From a checkpoint of a small transformer trained on Wikipedia.
Size: 9 layers, width 128, 4 heads of 32 (1 for keys and values), MLP 640 ReGLU, vocabulary 2048, 2.85M parameters.
Architecture: RMSNorm on the residual stream before each MLP, rotary positions, normalized values, a norm on each head.
Training: a variant of Adam for these matrices, 9430 steps.
Each number is 500 + 40 x the weight over its row's rms, rounded and kept within 0 to 999. Layers, rows and columns count from 0. Numbers have three digits each. The size before them is the row's rms in percent of the matrix's.

# layer 6 MLP gate, 640x128, rms 0.157, rows 587-603, columns 0-127
094:478505504441572422510475661450553485523478500501441517522492515513468438499533514541517506513510527580462478450518513531517515483595488481489500465468525521421501539557428584478475517483590505544504459569450472477496564501511503430531471469484541508544475562486503473529529475502488416510552409491523518470476526516494485499491459498508494507493495526469556477510538620467511492468487
105:530507543576586479537474476507531523504504552518507471454488485466516489532509499479482558499452381509507536556524535473426437443557476492474492524549548557560468530491495507542564505464528520510570505560612549484536510493523514511470517496433449489503454480482531499491509478492448574537469477504527507520518471508509463497489490475447438499529525510454529559490466556592455562446628
104:558490571472574492484489519458495497458515537515547513446453508507493526473539478397497602498514541520571464392519527517522535460559475533497501510434486516468518591512525512460513518497440540494512437444526564488529551505526516460454459550475457474485538496535565567443491499504486586527509440466523504581454564471462464526538472466518507489495504558468460453470546520509516489472595
093:483534490484520530491519540520543588505460554533457466426529466516532487478453481470490505538494583502515556401498560468507435498508443453493509477414477492492509587432525466511508507492508549454516466458491467556542503470554514554506511455476440552501399452504585470489485495438484473506485477450460577452457450539512543568491503540459568457503489515501467429444511481497547554550486
097:547464416486572542475582513417469489530555536522547448457441460529498508559461546491560503467482504541464524510499543447569493508479544490500454486497528505464521545557542473495515546498465548543538438522600442531563473536457471479481523509582437465493460499485529434546506478553464558508471493531457527494532458498420536484486494510473503460499434562471500508525474403491541537483569
108:505443508426515491519509441552520527555511473528553535457431526477493458484452499483484475561461480524553518500537510466475500518496463500501554494412514461478438528503460515496532482496456475497470468459550473500543533420467444566507442504503429463509538520547583531473540523516524613496509386480545551564542543457460486538464430489534536510603442504486523483460583494503504496528535
086:558597482475505439488451470485552460418495565462472532546519510496493422521447498541533478504473471495473571488528500577446445393513518449481467457467596445534449518452485500519504457499529510492534540518408503391510558559531516515543536506546557525510461551453534505479500491484520527468564526496556447524467550466495522558476513503463510555475480491516551476488512518503546523550455
101:524535508516516456541518500532530501549436490506543478352517514507531486548499586475493559412438529530467467402517465489531559470467454500531460571534454519496436544518522492510535547505519465549512556544436508512572560481497536499459537478546552551559468485473553465509457500480467502474480504434466499510507550457523426506397485510485452513499510524480497437488472490493493424476546
106:479490526487497466499490521507495527535574501486529544487453463502508428524474458487466524496563542534427501456489478429428496495481499466424498542462536554555484480510473450509508568508499500555574419469537559405551519482505471490492532456477498456508430542537517454494466422515574574536524474507478501520479499496484436499481426512432528460541571568518471512473435570463575545511563
059:511467509495506595443451491502498448423479491487487527578689521484521432460490495472519535482580478564527498465518475467504501522503501486522468526516476505474532418477562530486377506483473531489506483462457514482430463519556511464557504476524513466507478468512557473497499539548515439527457589470501514471472488511482535525519556487504507521474498433500438458471544504485436460479455
099:550534476468492490539500532519539568492533413439500485486487513497459449492517495468401459546477493473453506576526417513477505491553494495548470539505487516511438533454530463479513480484457543499517476462548460447481488458447422431533411427462492553524545506390442458552414509493474505489432475557517465528499530500551508549487459476455524518469536510549579478495480477518562459494551
087:652513528441469476482504538422426428476544454464427442537491458525484511520474636521521489518470542485511501475481540528467535485484455583472512462439498568525528473454511473531479436514492504476427493523476490524508516492467518524433478491475372532466513478481469490505448537466521481501475433538500536464496508514553480471447511526498548495506511508497516542429563458509541528485495
099:456478450485443493499487544512514522437484471628528529440462468462577459429516525495452492499457467393479531454508552490499499509538516490519491531525557493536502514501421408462540490506573552491499506531525528569526500554505492552480481455559489529516524561499488535441477494484459497474520504486571470535524632497512604475479543484467477538547522524539538486512553550551500521510490
097:541483524479531518471461522459463498465513498461452446530473470485471550493532490500420532522530644414466509530466471461524519454494483502466489434478507605471486495504493506503478473429543478528524486555505507408571523527566523474449502523460493408554460481497460509487481463445474576453443395476587453514439520478498505493471479491506508458521480501516550460545515531498459431518491
109:555591480467550503514474529553474458486562539446502540386492472481496566490531542472490508498507515487560509509483539478445522584557475517446516581509476496464537511493535399475558596580525539559448590499558472491552513440511480471435488424536512446531512532436525479517509480441518508556518500470503510541516520534516473526531516471522535502516525541484508454515454504451564543519509
061:523504439493501563450514466496510511437524558486452488547607513516547488478507497461452467420569452541512492481481461454543547508489465524503450500503464512457566421497466418434463525521518491523504481532502504540505536523573485417518446506484613473452484420534607498478524509516462475472492540571465532481515458463448507494536526493488428536482498437471464469405518513503468482518486
110:537558576500536475530585537494526480531480431524560464533466522488515545510434519492518525544475503487504476559523494546456506486543460501453495534542490497448459588472434551491527455524514538590561558508475511476562483476496522536411486491515408509486572496496497450515469478511439518510534478585517464511481504478497447463499467512437420459567535520454462511458473444598515525472567
# layer 6 MLP up, 640x128, rms 0.158, rows 587-603, columns 0-127
093:543535503638496545502529522520471521525541535469543525522494505456519484485509498521495488553543474450472496519522497460509556481479472497406503487489499450431507523445504457493438394467427548515432447524472505473587531480517460466543481514479478427471489464540468568433462526540494486545550568458474477501454470469454508503493468456510498391481409505511562452522452485529460487465540
103:491479457471419477492491504589558491506429556508445520497520503481466477527531549556508503556471540536533535506578531499440517526543467527383471468504433465503558540480515488403509562523447552522452549476454507468502509490517456510520540499542536499511469500461533494481529515487613523514511507461526537506487495484430553462502443479502494521596457536453458417536462430497496510455432
104:494474512463503445492558424477502451560558579465512522431577528463510508437550496537529478558463502486524586532476553454410516522479422578422490523517444549424479485494453496501500462473519492542515525472490481599523507549462544487535493512460553552501517544429524510476494560548548484527409510551535540503530455520506487513562499504527501557489524493565518483538539502515534496535450
092:500509424529567492461474526540456543482462496452471447492497443466459538547567430536536523506568526467500528542543558505519491412486478588571512461578444536521512521520537468533501454518547587467462484551496484446515571530454540468503500476506535579505449500529519457506457495454472576483536552471529509494545439473501518462505381533503550484488509547489470490532483498500551483573529
091:479481528480533555482615563490498591480488399521428531482423535493478481501442548552517562467480512510476474540469451426491524547492459478474484513581571500506498545451530514492483535460505518548564464429481504467534495462524447493517422494426466496478547442517534535520521545492489465416523449458454517493486470459508506506526445487496424564506458558493473466480480528466513490543570
109:483466493463530503494537483457496507379544481479469475492519353500442537545561547529522570467538501448512499600449536507507518481541508456417501455527466512508557451507501489488498441438526514556544485553450520523547497447545485425480536515480486515474479440461484466519472469512431477460449543525510457445498516623496487522541496537508540480518485501450538493467513498507556466453473
086:440521471517483524446474584504481454509478511515527490479493515510561490465506465519493438459475512536509457566454500420548469486497533516478496504548444555459465510487493509510461525500483527388524473505555565424487517410455532477470414496416477503518550520527444516502508490516565541507483566526518455426484601438465415500497473446479564463490567515518549522527561500535535452486451
099:521535482544534506508540517494477538459502589522516566459462551560502498451552492545508534522499437486500438600520498537514450454575495490479485612492493525486498469396550438499438504503457496426507437504428548530532452481494467440506451465478581582481522468515546522507512500451559482492498543499445497470579514484547462518470513561485452474529542554467513472528453539465472515518520
105:534456491570552502494510470506520498488477473441464507524513501562537549569432454530525555450500555524454541504439516444491451509466566537495462547439554498423538493457512519522532495485483444542462548588505512541572473537538479493484498458587459492485539481494591477513406478477485480514537489531488521518512520509431544502548467486541479552541542467397556503530569473506544581508487
094:467496526478456458501475493459434518510503504478520441485512472460520482521456485522509525506442540513454491465397491596549445475444457460485457544476559573458472489477555506502489523467419459502509535528553542448476538477545476466492489490496539410416472531522515524541490467434518535512487499457509522486604482506510516420536580564498511627478486470537518559494548531460511474559522
093:504517489485498525518467562587498522482544488452484482489514577512527531410543522528474544498498534470532542549528447557548492484486456498501505466491494538567468526480419514410522416521448513484483430438544483481455432488533434461519465494583536590503535520464485495473492473381572491516477569505466514580479463514547489503478452461476488502501442519563540501477464555549476480524523
088:502470471480541502492507463530440494457539527443485489473513485467562447588491556521542483465422507481454392516494492513490503512513516450478547492467533524499471488425585499544493471467413431516514573434464526474511516442582443484465497429501512470529541496509552570598445478528539510542530433437507471507549492499526508504535500505528419523479566497465496484442491546523498467578478
096:583474528520533485544547478510444489521555471460584544507482506474473477461500451534535468491527588544528509474576519521465486536458501548485429524450492565533518463527501556548463561488422531521452538518542484482538621489499515474430477531539511493469561494465476586488544500488443482496474586547471475441563510476510462443500468521497575471522471480416504545469532499465519440470511
098:489507461513452499466490557510578505453514519532497517518519478418545548437498518479470534532542468465502462490551519519529497501508512378488538563455397477554465499514521468543465434481562483464503508503400453478497489495555458481494535551473527540454486500483522513468439524495475488542459454494416545506474428423506511515533458537434520463548583513597532414513500526509529518456525
107:493477458442535522508506534563551521497452435441438528496502519553590527508565512487509518460559486488520537451541517505484546469510474470471467446528519519554461506461464472548496467568543470549549479425498492494512575393520464516444452393484487445505500512455500531518532486526570438529537474517553460484526507468453425500501561408553549492555468487504518516468480482581464534521481
087:479462487493501515477484414517595513502439453522458510453508573553444451498511510452444500467501498508470593508452533522461514489510487607529431517438532525484539504517555541451463534442475556532461519590519517482434445460632505518530504507509493470514523524491485478461527481525506426528505530514549585477433522556512565530537523468509506492467525514532518530507490481418527531444488
114:520533480480533529463513526488457399481480436507534473541517459521501569510564402509487494460439554545496483528555416543500532406431415537549494519474507514475453513504437427465468448481497452571546448479504524528450512553477529512499473581505514446508534484527412434497462429489475503527501504552473498487489561575511518528454521460483468465492529459500486451491507473491562564503499
# layer 6 MLP down (transposed), 640x128, rms 0.155, rows 587-603, columns 0-127
092:437492453532468520555438504519503526520454526518533532522442498449535499501547491470485455474557472557587541452488561580523494597496470495475550539501492478474448490479497406509560470476529518566514488498523491456461495530530464467483517444552443458579475510455568509527469449484452577560530511453493445414476483527547487478534582421527506524522482492462496527483456541531506443476567
106:451464641504420455402493580510557529500524481544507495552586455437483448454486515515495501514468507522445465503467451541533506468506442548534450476461498523509471520517528462542501505525470489487542560515512545512570469530516469514446587530498527469495487430504546451426490475468480518483470464474473492437521529503545470509564484525476457469449571479531475510400514502531439512454473
103:543454483492605441553528518499498514533508494530535522489513576472517493535527494502458538505564514497464455542497562464430464584539443558564528511509494539470425547460466430450460511478498450494508434458498489473513579531404620535574560506402529497505524507461509484488439507498471541502520454559477470435514469571485520474530518514509511536510470482528536509474440481485529488511501
094:548495615495471438462391512448503512477489528451474502492538489510571487474544488474531527518503506570479477466464546479452466478532523482532465449463545537502581511494491544427442478459481524470562510508486507471508558471561521506487486489462540585495512556529546510512537461576454512399492459483470430487486502457514557572462481496460451490567556522505488587501443444476481540477464
094:520450489513483461444527445507493544483525500529455458509612554489510476446509492454467515496534476482483518473619505531529500542545446505474544518434469543558531420453452486424453511500543461434522542486480443452507525493475487507547544489498490492555418509540462526481472537498494506538493535535543562561441562479522454539537450523602535474527540515459508440556505574447492453483477
108:482620471496424430524500489492516473563596500480519475507441479503475513495524487499466436493466532500449460489484487513527553464460601522498540507487479475456467507514509521517512508512528449510521505466510556492450414453541507567516460485536507533494526572454537505584453500540510531507434512521541495532513564524514449556434503520434601441502469428467508459502475537451584526536440
084:490487439550522569544437551475464487508443570539509531453378382460557509500511510468525520523487475447493533462453570560536484549511526555505517537546518461518476508490495505505476437452517485456509487541471481476497529469478501554502487511512539543499509437494430491508516572433459484556508484480512492516549505503485440498440435432432493538518405435575460508474486471478559532464505
099:479596461498529617472543573472488501492448506488544499478420512489569503476494463458439474493508543569513559534480519461477508548442502487452534517460486451534465531444462524515523527522510492491532482480411514434522506456516557513561432400490575484437504588507473456506566482512506530543542508482488495445442465561527474486444493506548552462452486486546465528494505506543515425509522
105:529467566490484516549511478401494514505445510455460406532540563490501537542518504458525528459444456483510520460509560429515408466492585489544551502499446523435491537502537536529494490492464495561405531498461512572521466486494521502506578463495501561508604519471471463534439496498520468440524468506473486477501473451443561500453426514498550491501519518452496448523519496430457433485540
091:572554485511512538470498515563494392498496515521520509476485499563488527449529516531479462555525428527533495537533499351521542527524537513496513487523500448483484500480490475488473434568526541541508458516430453454533457459492564503499521489478453542515553487477480494456516534454516434462458500427476552526412519514444523516469426529550441478561468542525554515483431430537494559452502
095:453485524490560502555508566445463449517428568416483467547493437454501477548486512601514542475501470501503543476462487496438541485483466469450462510514519442475494527496536509474518477531543502542488451560488489433516510522566479402525452400518472492468527572429471493533533463473557514549422488518548513590503530552474469538593566504514544541515452473479492491491505519506499484491548
088:527488498568487576496520512511512446490552445556530496471446490468444500439547486508494486530586471459531537522540457481544495444489441550566519569510533465539484527552477533507499495547499523532383532480563533453428454485535486502416499536501488471475499534471537470512498609527529503610490538484550477578470486528483480542426520496445502530479485564520504450498438490535460491449481
098:441528480486534503586505456536514481484507483512478426496483448483436498515466469468505447525521507530478473447543483438486478445511555423495460525560479463468437483510534517455557523482492528500513477519454524430487550488530527498511454494458535464430554444472481444574524455466476480501429537491478601463579434423481483453439501510530407522504508423575469517481415460460513514493495
098:460553513504504519467441530494510485544471491503528536442373481501489449500504493452524492520540551529485450552428460522492489545492552583489594502530524561541499575519486595511479523525471447526463527433497525550508462429489456425525502483490421442508481518514475489452463497453597466464531429493504470521484481522469477479513510461530465513401493444443515500524487515482583469539476
107:459497471523502489471447502446444504509443503497498524465628495463417512539569571482552516503503509511529507594517468551506429546494443423457571510488480498454524569504545474530529556584525462481419472508566452439528438459464458543437482481547533486540508545498505430487517463509485510483454526536514477508490516428503445484527558437492514456510480435513493521542492527506503436475491
082:573499525476500423477492514441451528485532471512482490608466441482506487566518438497511474531463497483553449518512560420418498507499557401499532544536517512497486504529501475500607528532485476537498523476468449553552538506470506493509483532468558468549488554464497474504486505440520580449473480548466454507572503473428475503485486496511535464532459430406520444473484602530500478529526
111:514470522472542499545528456513492469487516520477569468455623523570453522563474531520512520421496527522509498464589509516462513498455515442512512563557546490523525521475466549519507461464539489460539494443473534447547471499469480479525490590458429484512500397536488517507537472532424538535498516507496472399499471433511520435493442549498457521512475477465499510562442506486538389539500